Weights of a small transformer language model.
Architecture: learned positions, biases.
Training: a variant of SOAP for these matrices, 439M tokens, 2926 steps.
Each number is 200 + 40 x the weight over its row's rms, rounded and kept within 0 to 999. Layers, rows and columns count from 0. The size before them is the row's rms in percent of the matrix's.

# down: layer 10 MLP down (transposed), 768x192, rms 0.182, rows 714-766, columns 0-63
# up: layer 10 MLP up, 768x192, rms 0.167, rows 715-766, columns 0-63
down714,109,231,121,202,155,253,185,211,177,242,194,224,214,163,111,164,157,146,257,190,179,228,144,201,220,178,203,226,210,237,130,162,186,246,218,106,176,204,253,159,183,223,257,253,157,217,275,173,220,272,206,202,190,173,215,151,210,155,217,238,197,187,195,192,132
up715,102,237,203,226,208,153,154,237,214,185,187,167,228,140,204,165,248,199,273,228,167,251,298,196,196,98,193,208,105,204,158,247,234,142,182,192,218,162,157,168,221,248,226,207,235,243,225,165,196,164,166,202,341,244,218,157,248,287,180,193,222,175,214,173,227
down715,099,218,204,224,251,201,187,209,235,178,177,215,147,186,237,211,152,186,245,175,207,245,287,157,200,188,208,101,233,206,271,203,221,209,205,189,276,198,220,159,235,119,193,201,149,135,157,229,198,192,222,170,221,196,186,215,223,134,163,266,146,167,228,208,202
up716,105,149,134,193,274,218,187,235,213,251,199,226,316,181,201,170,131,205,250,165,213,203,255,223,259,216,161,220,220,237,169,139,119,189,272,186,217,172,161,235,251,242,195,237,163,188,206,211,240,208,235,221,194,125,151,197,172,184,250,173,212,125,212,277,252
down716,098,181,231,233,107,143,237,215,190,200,153,162,177,218,187,208,205,179,120,187,233,156,274,193,214,219,290,189,221,224,225,198,181,189,172,182,215,228,236,215,224,106,224,240,200,201,156,177,206,200,159,218,224,177,178,211,220,273,168,150,226,222,181,210,190
up717,107,195,217,194,141,226,251,163,140,230,195,216,124,282,247,282,127,217,178,249,180,173,127,190,195,264,165,144,178,161,271,236,245,151,143,240,161,233,248,194,182,256,266,152,234,167,207,200,222,123,235,231,207,214,195,165,250,198,239,306,154,224,169,140,275
down717,105,197,142,210,198,153,171,184,125,150,202,195,178,244,164,230,147,183,238,207,257,197,269,159,172,237,264,242,130,219,221,235,264,226,225,196,167,239,227,170,190,228,178,192,100,165,253,183,187,208,199,215,305,200,229,157,256,209,237,186,227,249,288,190,174
up718,111,221,223,253,214,207,181,182,203,164,137,182,211,212,186,217,157,123,179,180,186,172,159,192,122,212,208,237,174,223,162,194,235,148,155,193,240,208,254,159,253,199,180,187,235,250,238,155,153,238,152,148,147,167,137,152,162,247,260,195,270,150,206,210,169
down718,101,170,139,266,239,205,239,199,175,161,187,197,214,140,210,214,226,220,153,172,189,168,167,170,236,178,184,227,160,251,199,123,177,164,191,198,216,187,164,225,222,190,188,301,235,228,247,231,214,138,185,190,192,283,174,244,175,204,227,128,291,198,246,235,202
up719,095,172,150,205,198,237,150,204,272,180,270,162,197,236,190,181,87,206,142,230,227,203,210,228,221,170,205,139,230,232,260,184,258,188,163,147,189,238,201,190,230,230,138,191,200,188,183,188,203,252,150,108,163,213,261,224,226,202,202,279,178,190,263,177,120
down719,106,224,286,138,190,251,176,147,208,226,239,184,212,239,204,186,225,172,185,205,310,181,183,249,187,183,186,210,210,213,220,210,142,186,250,276,251,214,215,212,140,208,260,217,121,187,193,189,185,117,144,190,202,155,281,217,163,176,223,161,243,219,189,173,188
up720,105,253,190,257,249,152,141,214,253,230,253,189,145,131,151,147,140,132,219,286,219,180,198,218,207,251,187,199,212,126,237,142,252,260,197,221,155,247,191,224,162,222,258,226,173,151,175,177,193,248,233,171,218,191,196,237,223,232,166,292,142,214,194,171,203
down720,101,153,207,206,209,201,185,186,180,200,191,248,276,184,223,222,144,218,207,124,158,164,177,178,260,194,224,205,106,222,221,226,207,139,115,224,133,169,163,184,221,177,133,168,177,213,160,197,216,133,195,177,220,232,210,223,216,207,226,267,218,287,170,198,186
up721,093,212,214,142,181,226,226,230,222,155,194,192,150,148,170,160,183,267,176,196,166,227,179,245,189,239,143,249,238,152,160,211,168,124,207,243,257,227,187,124,203,174,272,202,162,214,188,229,140,184,165,218,204,192,181,121,183,160,168,138,169,190,233,219,158
down721,092,168,166,223,212,165,227,162,200,192,274,165,206,276,203,235,221,93,228,204,254,207,225,243,231,193,202,230,220,227,219,207,264,234,156,187,166,168,211,251,205,212,151,227,248,147,185,221,237,215,196,185,227,158,242,239,190,190,189,198,274,203,198,216,243
up722,101,202,223,232,197,178,267,148,157,182,173,207,80,221,182,153,216,137,171,173,227,218,204,201,199,146,267,242,148,147,165,240,195,155,212,202,168,188,258,191,245,269,293,185,250,216,206,216,197,170,243,199,190,206,203,173,214,198,136,187,228,225,178,227,199
down722,106,193,175,219,250,223,174,221,184,261,114,217,72,214,244,143,234,191,196,186,181,179,133,209,214,211,199,193,172,190,184,225,204,237,262,172,225,142,209,192,171,170,184,171,150,180,172,223,193,233,185,256,211,184,174,112,260,237,195,271,303,175,197,253,223
up723,097,158,169,217,132,199,270,205,197,242,151,244,144,242,173,246,168,200,192,194,176,192,210,168,135,196,116,234,169,163,192,158,165,83,233,241,218,216,215,108,167,195,261,281,193,184,211,199,203,162,157,146,227,167,240,216,165,246,154,150,202,275,164,186,183
down723,094,215,241,198,160,188,183,166,172,247,234,204,204,161,209,221,147,175,238,190,167,232,268,205,189,258,187,225,198,135,241,239,190,204,150,120,166,201,228,211,188,172,205,166,279,156,165,207,246,179,171,253,187,146,201,173,251,195,202,272,149,196,212,232,119
up724,102,238,208,173,169,240,216,225,205,162,166,171,153,231,230,199,256,239,158,264,180,178,206,131,242,209,158,259,138,240,272,170,194,169,136,225,155,199,201,230,195,210,221,140,114,180,232,202,215,216,254,214,162,198,265,149,212,197,179,258,205,227,216,153,104
down724,104,175,224,188,226,157,215,240,134,268,209,228,162,180,225,242,165,170,263,107,190,202,202,337,203,157,207,267,224,183,195,207,234,168,171,129,191,203,176,232,173,172,183,192,204,251,196,235,73,182,227,176,258,199,187,190,144,181,186,169,230,196,195,209,218
up725,109,310,211,206,222,231,166,246,219,200,196,255,226,250,200,242,212,152,195,244,211,167,184,250,215,176,295,175,251,212,225,126,261,264,122,156,214,141,222,183,181,162,193,209,175,187,209,205,275,163,275,114,182,205,104,186,209,205,145,197,225,222,171,212,160
down725,107,230,223,245,196,203,180,224,215,168,263,178,219,204,226,210,163,179,244,196,246,195,168,186,224,197,207,170,161,215,126,157,223,218,135,220,169,209,171,189,103,229,108,194,227,131,146,212,160,160,196,185,201,215,148,220,208,209,177,145,203,262,202,234,193
up726,094,171,194,270,247,243,169,98,273,173,146,195,164,186,149,214,286,241,118,158,232,173,178,246,174,245,203,218,183,200,217,179,161,219,166,181,237,196,230,187,201,226,171,197,255,179,152,228,187,225,252,167,196,174,164,264,196,206,220,175,184,211,242,169,199
down726,103,172,189,199,239,191,211,303,313,247,225,220,210,196,160,165,169,203,278,303,288,221,239,205,236,226,173,238,120,219,177,198,249,121,215,191,224,181,248,176,152,145,230,236,169,243,245,169,159,226,180,174,242,199,205,219,237,212,211,185,168,186,286,204,196
up727,096,265,230,223,143,198,126,177,285,155,186,193,174,213,236,171,257,191,148,214,258,224,252,175,203,178,168,267,233,148,206,185,153,187,208,193,171,187,178,160,212,147,191,267,171,202,200,148,238,201,223,214,208,148,256,236,222,236,119,233,218,168,228,262,278
down727,102,224,179,150,131,179,209,112,262,207,146,176,161,192,217,253,226,198,197,175,185,190,231,133,217,276,213,197,188,193,201,246,197,145,261,233,153,222,222,169,160,226,214,235,269,199,227,226,197,186,235,207,225,137,194,220,181,217,167,155,173,138,221,226,151
up728,107,184,192,150,170,167,250,291,162,264,209,131,199,194,235,112,232,184,132,209,126,234,270,162,208,259,179,221,252,208,152,249,164,256,173,206,247,178,289,267,250,212,236,159,153,266,213,125,169,248,229,194,117,249,208,213,167,175,220,166,194,176,219,223,210
down728,108,183,179,259,195,168,202,121,200,170,203,260,157,180,235,84,258,208,143,191,245,166,300,218,206,306,185,178,278,208,228,160,116,200,197,175,198,175,225,222,205,241,237,208,160,111,213,189,226,173,178,159,252,231,255,141,187,147,194,165,170,203,224,219,167
up729,099,171,256,166,227,227,176,184,227,211,263,275,234,293,220,218,240,261,240,292,174,194,245,189,230,231,146,162,206,185,229,261,139,148,198,209,253,188,225,230,170,219,159,245,250,137,147,208,202,219,242,233,281,202,155,187,217,223,282,231,169,215,242,226,232
down729,098,212,238,267,259,207,191,189,161,236,157,257,151,165,97,153,138,200,217,214,158,174,170,214,256,247,228,160,159,224,161,273,208,224,160,232,219,187,194,262,275,210,233,255,183,168,189,154,248,153,212,314,139,245,158,212,241,149,222,211,276,162,181,194,152
up730,099,219,187,216,228,226,178,226,266,188,212,225,243,201,171,130,147,206,226,173,237,136,327,171,280,143,122,185,180,252,223,241,258,182,168,178,176,214,220,214,120,164,225,177,193,241,255,232,155,152,172,193,285,240,185,196,213,179,117,204,232,204,237,179,251
down730,101,202,242,179,173,202,181,174,132,254,229,153,219,221,287,147,202,209,213,206,187,267,183,274,180,154,210,70,198,130,191,153,179,202,100,229,195,143,237,197,151,225,177,163,177,200,160,240,212,241,254,199,237,145,190,182,189,208,282,272,152,208,221,277,230
up731,095,196,119,221,179,206,205,237,132,181,191,93,232,181,188,165,192,132,186,235,179,240,165,149,239,226,161,228,184,214,173,154,256,135,161,167,190,201,152,140,241,244,280,187,221,258,129,153,171,235,262,251,293,196,197,276,214,243,219,235,199,158,184,238,107
down731,093,210,222,189,210,161,233,229,261,276,246,231,133,283,213,194,214,275,210,195,159,170,162,216,190,215,208,177,179,163,185,242,192,209,246,225,218,177,186,277,190,215,114,242,172,174,309,180,199,145,151,152,121,115,183,106,232,200,134,217,217,200,200,208,271
up732,100,115,219,227,167,130,215,170,209,192,143,159,248,168,196,150,232,217,222,201,294,128,273,211,204,232,316,168,252,224,232,130,244,183,207,175,279,229,157,207,286,204,228,246,254,201,183,160,224,183,204,305,167,212,222,154,210,203,227,223,170,214,284,149,141
down732,107,208,219,121,204,175,180,209,213,190,136,179,208,183,325,259,201,204,208,256,218,225,109,193,223,169,228,207,162,157,202,229,222,202,144,229,197,257,137,161,226,174,191,186,205,219,279,190,176,169,189,197,176,173,173,88,200,163,257,171,250,162,136,221,244
up733,103,196,207,183,151,224,222,215,252,221,262,168,53,219,176,229,315,179,172,184,230,281,127,196,183,252,203,139,193,223,136,208,173,200,232,179,193,185,178,235,202,277,274,159,190,178,137,197,266,242,200,229,219,275,182,245,237,188,147,162,230,190,209,191,215
down733,104,186,185,178,197,213,207,226,129,103,183,137,132,198,109,207,200,151,223,272,224,271,209,209,221,208,213,118,168,195,184,211,128,209,213,259,200,207,227,257,194,178,196,262,208,83,296,141,169,179,153,185,224,159,260,127,169,222,198,188,218,195,227,206,195
up734,104,206,203,286,134,164,178,190,239,295,146,257,203,189,219,245,185,229,212,250,191,181,192,154,205,252,163,171,273,246,147,144,166,219,177,182,200,210,202,148,200,211,218,252,222,232,159,255,165,137,192,84,207,183,116,157,227,102,219,204,245,233,224,228,161
down734,094,103,182,170,233,137,228,217,144,243,197,144,147,201,206,129,222,192,159,214,202,195,221,221,234,187,267,166,187,173,187,259,138,192,267,249,205,152,163,207,233,200,217,181,187,178,204,149,206,220,149,296,229,249,154,152,205,266,198,192,185,196,197,219,188
up735,105,137,145,163,223,212,75,202,206,186,254,238,134,226,264,214,198,185,306,155,226,245,242,171,183,258,207,312,192,283,192,183,211,117,163,237,159,209,243,195,180,166,194,253,224,95,242,238,204,201,79,228,155,99,242,242,222,192,200,225,180,244,243,243,183
down735,103,234,228,243,292,203,179,207,245,156,216,243,260,282,245,327,236,199,224,252,174,241,218,200,231,211,243,151,172,208,140,215,312,227,167,143,186,224,195,207,162,248,179,235,233,184,168,264,150,187,168,200,194,189,210,139,193,152,190,177,154,223,151,114,162
up736,098,141,164,269,194,211,117,213,274,236,198,203,208,201,277,255,224,206,214,161,238,236,178,213,283,210,183,177,215,193,196,151,191,208,174,153,183,181,274,198,164,184,146,226,264,271,179,190,191,288,117,153,161,173,241,213,200,218,235,223,220,245,133,279,183
down736,103,151,232,203,218,203,154,171,158,208,183,177,222,159,166,155,204,255,182,176,165,181,223,184,190,221,190,247,131,160,241,176,257,265,206,270,147,205,169,179,190,221,165,161,191,173,253,126,164,173,189,191,177,249,174,209,190,199,186,224,128,245,190,193,171
up737,107,181,221,221,153,134,196,233,198,163,215,167,217,187,195,234,171,113,259,132,274,266,138,212,194,227,237,144,145,167,131,217,246,159,181,273,202,246,173,169,206,123,183,254,179,191,184,231,152,180,200,172,239,194,196,137,208,187,174,197,237,160,195,150,212
down737,096,211,188,270,112,234,255,157,312,222,213,243,270,183,181,197,149,214,206,74,162,173,172,163,219,183,188,243,204,154,243,214,171,165,170,292,149,158,172,140,276,226,231,280,141,182,182,182,218,193,227,202,219,220,253,173,149,216,170,177,209,214,176,197,247
up738,098,209,204,229,156,171,155,187,134,216,207,211,224,180,186,239,182,177,182,201,211,199,221,209,250,143,243,201,245,146,232,166,195,121,163,242,239,175,217,260,249,139,126,178,258,221,212,257,185,246,194,228,204,199,239,238,195,253,205,211,136,175,227,181,153
down738,103,221,252,156,182,187,188,231,268,156,182,233,165,219,183,142,164,230,244,110,210,222,127,276,155,200,244,197,232,237,232,179,165,221,162,189,159,237,143,162,236,187,330,233,146,268,180,240,227,147,209,191,173,220,259,179,177,148,222,172,244,143,235,182,228
up739,104,226,151,181,149,211,165,195,203,155,258,161,171,190,214,172,304,152,231,197,162,208,245,168,220,189,243,231,200,247,67,293,188,234,249,156,151,209,263,162,302,193,79,155,233,202,223,249,215,163,180,143,210,174,205,222,196,181,254,215,268,188,187,221,190
down739,090,178,191,319,223,162,188,204,243,230,163,193,127,207,226,182,188,225,164,142,225,219,229,158,222,233,232,186,164,180,224,152,202,130,237,203,207,280,216,269,214,214,235,213,262,278,242,173,205,211,171,192,174,216,188,185,222,133,146,146,150,183,210,171,247
up740,102,249,258,200,164,157,158,169,232,179,226,237,200,213,215,279,149,235,237,201,214,161,205,180,176,201,236,198,255,303,267,224,247,163,162,163,178,204,207,175,251,134,220,199,161,157,197,166,184,248,212,268,198,210,154,146,193,187,199,185,206,217,286,196,164
down740,105,159,166,205,211,214,189,210,177,176,252,191,152,217,283,171,211,207,220,216,255,148,152,198,140,254,265,218,170,177,194,175,182,274,238,136,185,204,200,192,226,198,149,147,212,214,192,220,165,198,129,101,232,245,273,232,225,164,172,202,109,158,133,155,220
up741,109,207,191,204,199,169,209,187,276,201,220,113,230,222,206,117,185,217,166,230,158,210,175,193,224,107,235,236,167,222,167,184,170,195,251,256,327,295,200,190,233,229,255,65,123,233,130,190,222,200,218,262,161,236,256,160,168,196,117,179,200,273,176,184,212
down741,102,213,258,231,199,238,196,185,195,184,150,231,165,236,195,257,174,255,216,168,191,174,153,192,233,264,107,175,290,169,172,203,147,239,190,239,201,182,252,181,197,206,253,219,283,227,232,197,114,213,245,156,184,216,192,211,232,254,231,241,166,186,260,175,219
up742,103,213,157,208,190,180,137,189,254,161,214,127,187,200,224,240,217,169,125,218,202,169,227,266,249,167,215,263,250,109,192,166,208,133,256,247,197,179,170,177,239,187,185,222,172,213,150,203,264,247,282,228,170,97,218,156,179,221,185,231,187,262,195,218,192
down742,109,147,179,267,280,132,227,300,215,243,136,236,186,212,235,231,211,262,152,183,208,218,204,173,254,200,234,203,275,199,200,173,203,245,213,213,213,260,138,208,176,219,218,234,277,133,190,170,202,223,198,196,214,160,232,204,249,249,234,161,124,243,194,173,240
up743,102,166,152,208,248,148,201,139,182,183,121,124,222,151,154,247,175,215,167,283,245,195,269,186,174,188,154,137,151,215,219,251,172,145,146,277,215,193,198,243,240,182,195,240,208,195,221,143,219,262,188,149,287,142,198,166,177,207,253,240,248,119,152,191,250
down743,103,223,192,152,167,173,206,239,197,147,257,154,240,210,215,143,198,145,219,151,231,218,200,238,280,214,182,184,222,202,249,239,296,182,237,145,241,195,191,198,199,117,199,183,194,138,213,229,174,127,235,167,148,213,193,227,196,253,208,196,212,201,258,146,171
up744,101,239,205,164,188,196,183,237,237,192,209,180,133,222,251,239,208,205,159,200,123,272,224,241,228,166,114,156,196,166,299,153,219,205,235,181,196,232,257,95,174,220,283,97,209,235,232,179,183,218,210,153,227,187,207,196,227,247,207,244,201,142,269,174,88
down744,100,157,190,202,193,225,229,188,210,224,279,192,215,221,239,218,188,193,155,249,149,209,192,171,128,210,253,193,187,272,225,206,268,161,203,149,180,242,225,249,192,232,168,153,142,258,179,195,289,118,251,232,166,142,265,176,226,177,171,180,260,282,194,168,241
up745,098,156,228,140,156,219,264,198,199,207,174,175,183,256,125,191,179,225,217,182,211,250,238,194,132,196,189,200,219,155,211,220,185,172,214,234,171,214,209,208,160,192,153,212,135,184,136,157,201,207,216,177,145,254,238,168,179,278,280,90,275,147,115,233,217
down745,111,161,225,166,227,222,176,237,160,235,98,164,172,276,282,176,237,256,256,205,255,194,218,159,215,201,179,271,194,169,214,204,210,162,265,239,214,218,216,188,245,178,188,294,223,163,193,145,194,167,253,188,225,160,188,184,240,125,230,193,254,192,242,169,248
up746,092,177,235,240,107,218,183,255,216,200,163,192,179,209,177,210,184,217,231,236,185,213,224,145,304,173,204,228,213,155,199,169,184,121,205,255,253,218,217,142,218,232,164,175,211,187,214,152,225,273,149,208,154,233,199,166,250,250,235,238,240,236,224,225,191
down746,098,219,213,227,241,182,229,220,196,168,207,161,219,169,184,195,237,172,232,159,163,192,172,219,222,190,223,212,195,163,179,209,182,175,214,109,187,152,166,212,273,235,128,235,238,242,218,197,103,160,247,206,181,117,176,223,88,192,165,156,178,163,188,217,157
up747,099,271,238,257,197,217,199,189,216,165,183,147,180,261,186,188,146,205,203,218,233,223,280,171,203,205,181,197,207,286,303,215,226,157,145,166,220,236,243,211,121,170,148,147,155,92,258,227,165,209,221,214,256,163,192,207,277,204,217,191,164,163,252,194,203
down747,093,201,164,225,227,204,267,226,213,264,218,193,154,179,247,171,207,152,264,138,284,194,201,237,152,220,194,137,203,195,230,190,242,281,177,197,209,217,178,182,213,147,234,230,206,206,193,207,187,235,234,227,162,251,224,153,197,201,167,187,177,155,158,327,255
up748,105,191,159,191,243,236,213,244,185,159,196,195,178,151,221,177,177,161,268,182,246,270,242,160,170,245,106,221,197,155,194,254,159,155,220,166,153,242,218,196,243,193,247,182,222,172,290,154,161,121,211,124,252,148,217,152,200,201,247,250,257,114,208,187,118
down748,109,216,126,169,177,170,266,179,215,175,135,213,165,138,130,212,183,209,211,287,226,200,189,135,207,236,131,138,183,180,219,197,236,205,194,275,195,235,187,232,198,217,189,235,168,152,210,174,293,178,261,237,220,241,201,246,175,248,263,186,192,224,198,159,207
up749,098,204,253,90,234,213,161,256,279,144,214,238,162,179,204,157,264,166,182,234,273,227,189,173,242,168,227,198,218,171,210,218,169,192,282,173,213,243,269,170,266,164,191,238,235,158,225,199,196,221,162,256,230,164,222,243,149,297,190,253,227,111,216,170,220
down749,100,186,151,194,158,171,197,268,227,233,236,183,185,168,183,170,217,147,138,268,302,186,252,205,181,166,145,228,178,131,150,209,219,86,212,220,253,199,174,178,226,215,276,227,188,160,132,168,212,230,204,240,181,187,192,255,206,187,199,186,145,256,173,156,190
up750,097,201,201,229,201,110,233,211,236,317,155,220,296,145,268,285,182,214,208,214,215,198,171,186,142,198,182,270,237,190,241,199,197,266,216,198,256,147,180,202,221,223,188,183,191,255,245,193,211,172,204,159,232,223,128,215,229,180,86,214,225,232,193,199,240
down750,098,296,179,184,185,188,254,190,201,254,101,173,252,152,251,147,137,183,256,116,167,191,241,164,159,249,160,153,247,148,187,225,201,120,166,215,238,172,217,241,214,227,235,217,189,264,194,239,296,199,150,216,172,246,172,157,221,192,198,206,200,209,275,190,225
up751,105,209,196,251,143,207,112,232,217,180,215,166,187,205,148,238,219,149,205,143,217,201,221,143,169,192,171,184,202,221,156,106,229,251,126,220,136,160,288,226,227,146,149,179,203,182,211,177,179,234,209,228,261,129,183,217,151,185,180,190,161,261,175,218,149
down751,104,253,217,187,170,252,203,196,207,191,122,79,238,236,257,212,242,167,237,189,132,244,192,227,223,190,161,139,266,171,163,199,210,211,208,175,190,228,199,196,194,164,173,156,174,242,198,191,261,137,221,160,146,142,134,195,242,205,86,187,264,107,126,221,132
up752,099,165,163,146,260,211,283,175,259,166,259,252,284,215,251,180,172,197,97,227,164,221,241,67,159,167,293,163,226,143,243,195,192,220,202,253,148,228,241,206,199,154,165,150,225,198,210,206,160,215,265,174,205,224,209,142,163,250,119,203,191,188,201,286,190
down752,098,228,308,212,150,175,136,215,143,144,137,160,202,244,157,159,209,199,213,180,223,160,197,194,239,224,235,236,204,170,262,270,243,250,165,190,234,182,226,237,162,258,221,240,197,250,185,166,170,141,185,210,223,173,188,164,253,215,151,286,210,226,206,237,195
up753,101,195,235,208,268,240,201,167,179,227,239,160,165,186,182,166,244,202,210,234,173,264,178,246,255,196,205,227,236,228,204,200,156,176,217,236,217,257,185,216,176,168,217,222,192,205,168,164,184,286,245,247,241,189,204,166,150,194,196,200,156,222,149,164,227
down753,098,213,194,254,188,158,256,168,193,194,247,202,220,230,177,192,214,139,185,245,138,251,186,148,153,195,171,177,254,160,213,215,164,180,193,194,175,131,170,289,229,164,158,134,215,144,183,168,159,151,185,278,179,170,183,155,222,254,211,132,194,175,149,224,236
up754,103,166,178,233,129,189,217,241,186,227,227,167,146,125,154,236,246,156,148,300,269,205,192,140,201,220,224,169,186,196,208,158,181,213,205,173,200,121,257,254,197,210,195,213,159,173,161,156,195,229,208,220,271,213,209,116,238,199,308,231,187,150,146,167,196
down754,099,172,198,243,203,182,186,193,198,220,200,174,237,188,209,211,190,241,181,253,135,261,188,90,200,145,172,251,139,142,270,236,138,117,204,189,192,238,134,176,227,169,102,173,256,247,217,161,194,131,153,248,210,186,226,246,140,141,237,174,239,158,176,238,180
up755,106,195,168,212,220,127,177,156,255,235,157,189,233,200,189,192,171,163,166,248,190,241,295,165,192,125,140,227,174,178,201,265,179,236,254,224,181,168,185,211,156,156,187,208,193,203,263,217,244,285,177,170,204,192,171,242,206,229,165,169,147,209,202,272,170
down755,100,237,205,231,238,190,191,231,197,224,133,232,262,182,219,218,239,177,274,176,178,197,169,177,262,96,138,199,235,209,225,226,302,149,187,144,107,201,238,224,271,202,232,203,181,160,236,165,206,173,229,159,181,230,144,162,226,205,243,127,171,161,155,256,255
up756,106,226,184,202,190,198,151,225,208,202,231,238,209,250,164,228,182,268,184,188,211,234,293,200,150,180,269,179,282,125,239,236,231,279,211,148,176,220,190,199,190,199,213,184,247,199,190,240,209,204,110,180,121,224,234,226,250,232,238,279,221,232,199,207,207
down756,101,163,237,230,222,170,212,170,198,190,219,216,162,166,250,199,219,192,264,239,162,134,193,146,286,95,208,234,247,198,206,284,178,179,193,157,217,211,204,238,250,151,192,256,140,199,303,166,159,244,171,219,214,166,207,196,159,164,178,250,226,134,299,189,187
up757,096,193,175,186,203,163,199,234,183,210,219,188,237,221,240,224,278,219,208,179,205,202,226,224,160,219,208,151,190,174,231,166,217,169,215,197,55,200,228,206,224,214,241,133,222,248,205,183,219,209,217,121,224,210,174,195,192,140,225,200,214,237,184,167,204
down757,095,206,143,134,245,188,221,115,249,206,143,210,185,153,189,178,175,213,134,226,88,180,193,191,185,216,168,284,233,196,201,228,242,247,221,167,264,200,193,157,172,225,123,219,172,211,191,193,210,264,184,214,231,286,210,195,184,229,244,215,192,244,153,266,174
up758,095,189,95,190,128,250,281,193,174,217,234,233,206,268,207,211,134,190,266,206,143,193,162,110,193,174,167,243,111,160,127,168,212,213,274,228,154,204,227,263,202,179,173,189,221,255,224,132,209,185,140,273,203,167,201,180,232,158,185,184,227,205,212,222,166
down758,098,201,205,172,262,210,160,233,258,203,177,139,183,199,166,154,236,218,159,225,150,188,175,188,254,162,232,200,198,239,230,158,196,162,211,157,210,178,191,147,179,177,173,165,233,179,152,161,156,169,129,268,188,208,199,195,194,290,157,172,108,219,199,194,198
up759,096,254,183,170,209,252,250,200,245,206,151,208,178,175,176,167,204,248,233,199,229,227,179,258,303,182,148,160,217,218,241,188,117,202,250,182,165,186,237,192,179,217,186,154,191,221,248,204,217,187,188,240,229,255,175,206,114,169,169,159,222,162,206,203,121
down759,092,115,125,232,186,199,160,241,157,232,195,166,234,255,184,200,285,277,205,137,284,169,252,144,228,215,205,268,145,159,241,223,308,181,161,227,310,232,196,210,230,186,182,188,187,151,209,146,207,162,182,247,213,146,179,211,242,238,271,235,228,210,194,181,292
up760,105,274,221,194,204,199,220,232,263,205,206,199,166,196,155,206,240,168,133,231,194,250,190,187,287,229,228,185,129,198,117,229,181,272,220,197,181,245,201,260,224,205,197,156,223,104,149,218,123,183,224,203,192,214,134,199,235,180,219,232,225,236,289,199,186
down760,100,214,253,241,290,149,178,182,190,169,198,168,157,255,241,148,199,158,302,111,173,197,188,242,205,242,173,230,212,209,187,160,161,180,204,204,199,216,173,202,168,145,174,206,191,226,191,125,192,181,238,223,114,213,216,238,171,193,290,182,171,194,240,187,171
up761,093,203,267,203,151,198,239,182,229,220,244,228,246,251,188,191,173,176,247,178,201,144,149,209,249,190,195,233,231,193,189,221,261,115,210,189,150,218,162,186,138,260,206,186,198,272,213,166,175,228,218,211,183,262,217,197,262,284,224,192,260,200,206,254,128
down761,100,172,217,247,119,169,132,184,195,181,182,164,188,240,219,172,219,176,170,250,126,198,291,172,220,200,207,226,191,303,215,201,203,223,201,223,192,263,245,206,207,163,203,117,147,220,173,231,163,124,118,244,190,130,184,138,228,218,201,164,123,207,294,168,117
up762,098,285,155,271,166,181,218,254,173,174,235,204,206,219,152,151,120,239,223,124,170,202,258,192,241,316,215,153,166,264,135,157,169,207,203,196,212,212,179,168,246,186,163,172,193,246,216,201,151,252,176,225,229,168,207,165,201,225,208,150,134,194,247,150,231
down762,102,218,211,220,249,225,248,154,222,195,181,268,229,197,154,241,229,187,192,198,249,164,238,218,154,240,269,230,201,208,204,200,281,219,254,235,204,152,144,241,158,218,249,155,248,132,250,205,213,204,212,138,159,239,187,284,192,113,226,261,251,204,188,237,129
up763,094,118,174,166,193,135,238,172,158,219,196,198,244,222,246,191,248,270,221,196,191,189,197,221,288,114,211,167,210,208,183,215,262,182,213,197,228,216,259,218,219,280,181,156,192,197,190,197,185,156,250,204,183,253,167,239,166,157,157,193,208,218,242,210,142
down763,096,228,267,186,225,110,205,115,216,169,221,212,160,220,247,201,56,177,252,221,206,212,246,232,180,172,227,219,187,274,231,215,132,202,160,157,268,202,166,204,235,201,195,202,313,249,205,284,102,228,224,171,168,159,211,224,146,242,177,149,114,176,181,134,198
up764,112,234,164,200,139,130,209,244,151,239,165,258,152,202,208,182,226,132,101,177,161,214,181,194,195,107,215,204,235,198,191,157,190,259,188,137,236,275,173,199,258,246,194,186,204,221,167,238,180,121,253,92,216,232,135,189,177,240,208,223,155,115,187,213,187
down764,112,259,200,161,182,216,187,222,245,99,174,292,178,114,192,249,155,196,205,135,233,200,154,260,150,134,204,286,190,212,209,187,186,179,243,192,268,182,249,150,195,173,205,146,219,166,194,187,180,163,239,133,234,238,147,211,223,259,154,218,238,155,159,233,209
up765,099,102,151,183,169,162,285,191,187,251,232,316,144,266,217,262,237,246,228,196,209,174,247,151,152,144,197,231,247,149,225,305,205,233,251,213,165,181,233,220,134,145,116,213,262,188,184,187,136,172,166,180,186,169,226,188,206,182,227,177,268,148,213,180,257
down765,105,241,176,191,243,193,175,185,253,167,172,199,191,283,135,230,192,161,193,170,155,189,214,199,251,162,82,271,253,239,225,149,187,135,155,144,182,236,197,164,234,181,234,227,221,200,203,139,209,129,216,202,209,283,176,154,234,190,139,163,245,242,232,239,187
up766,098,211,186,203,155,152,182,185,219,186,168,169,165,102,197,209,169,201,216,249,251,200,235,192,185,204,143,203,222,182,200,220,152,280,283,185,194,160,167,216,164,255,235,173,171,209,209,192,184,188,172,114,149,218,156,156,246,163,222,160,187,227,227,189,246
down766,100,306,204,195,168,151,196,243,181,187,184,256,191,199,203,95,242,176,169,219,260,234,208,182,215,193,179,209,211,253,162,204,188,119,110,201,286,251,221,177,298,181,199,250,182,175,158,204,195,233,206,228,208,242,220,182,142,202,199,253,162,153,154,241,141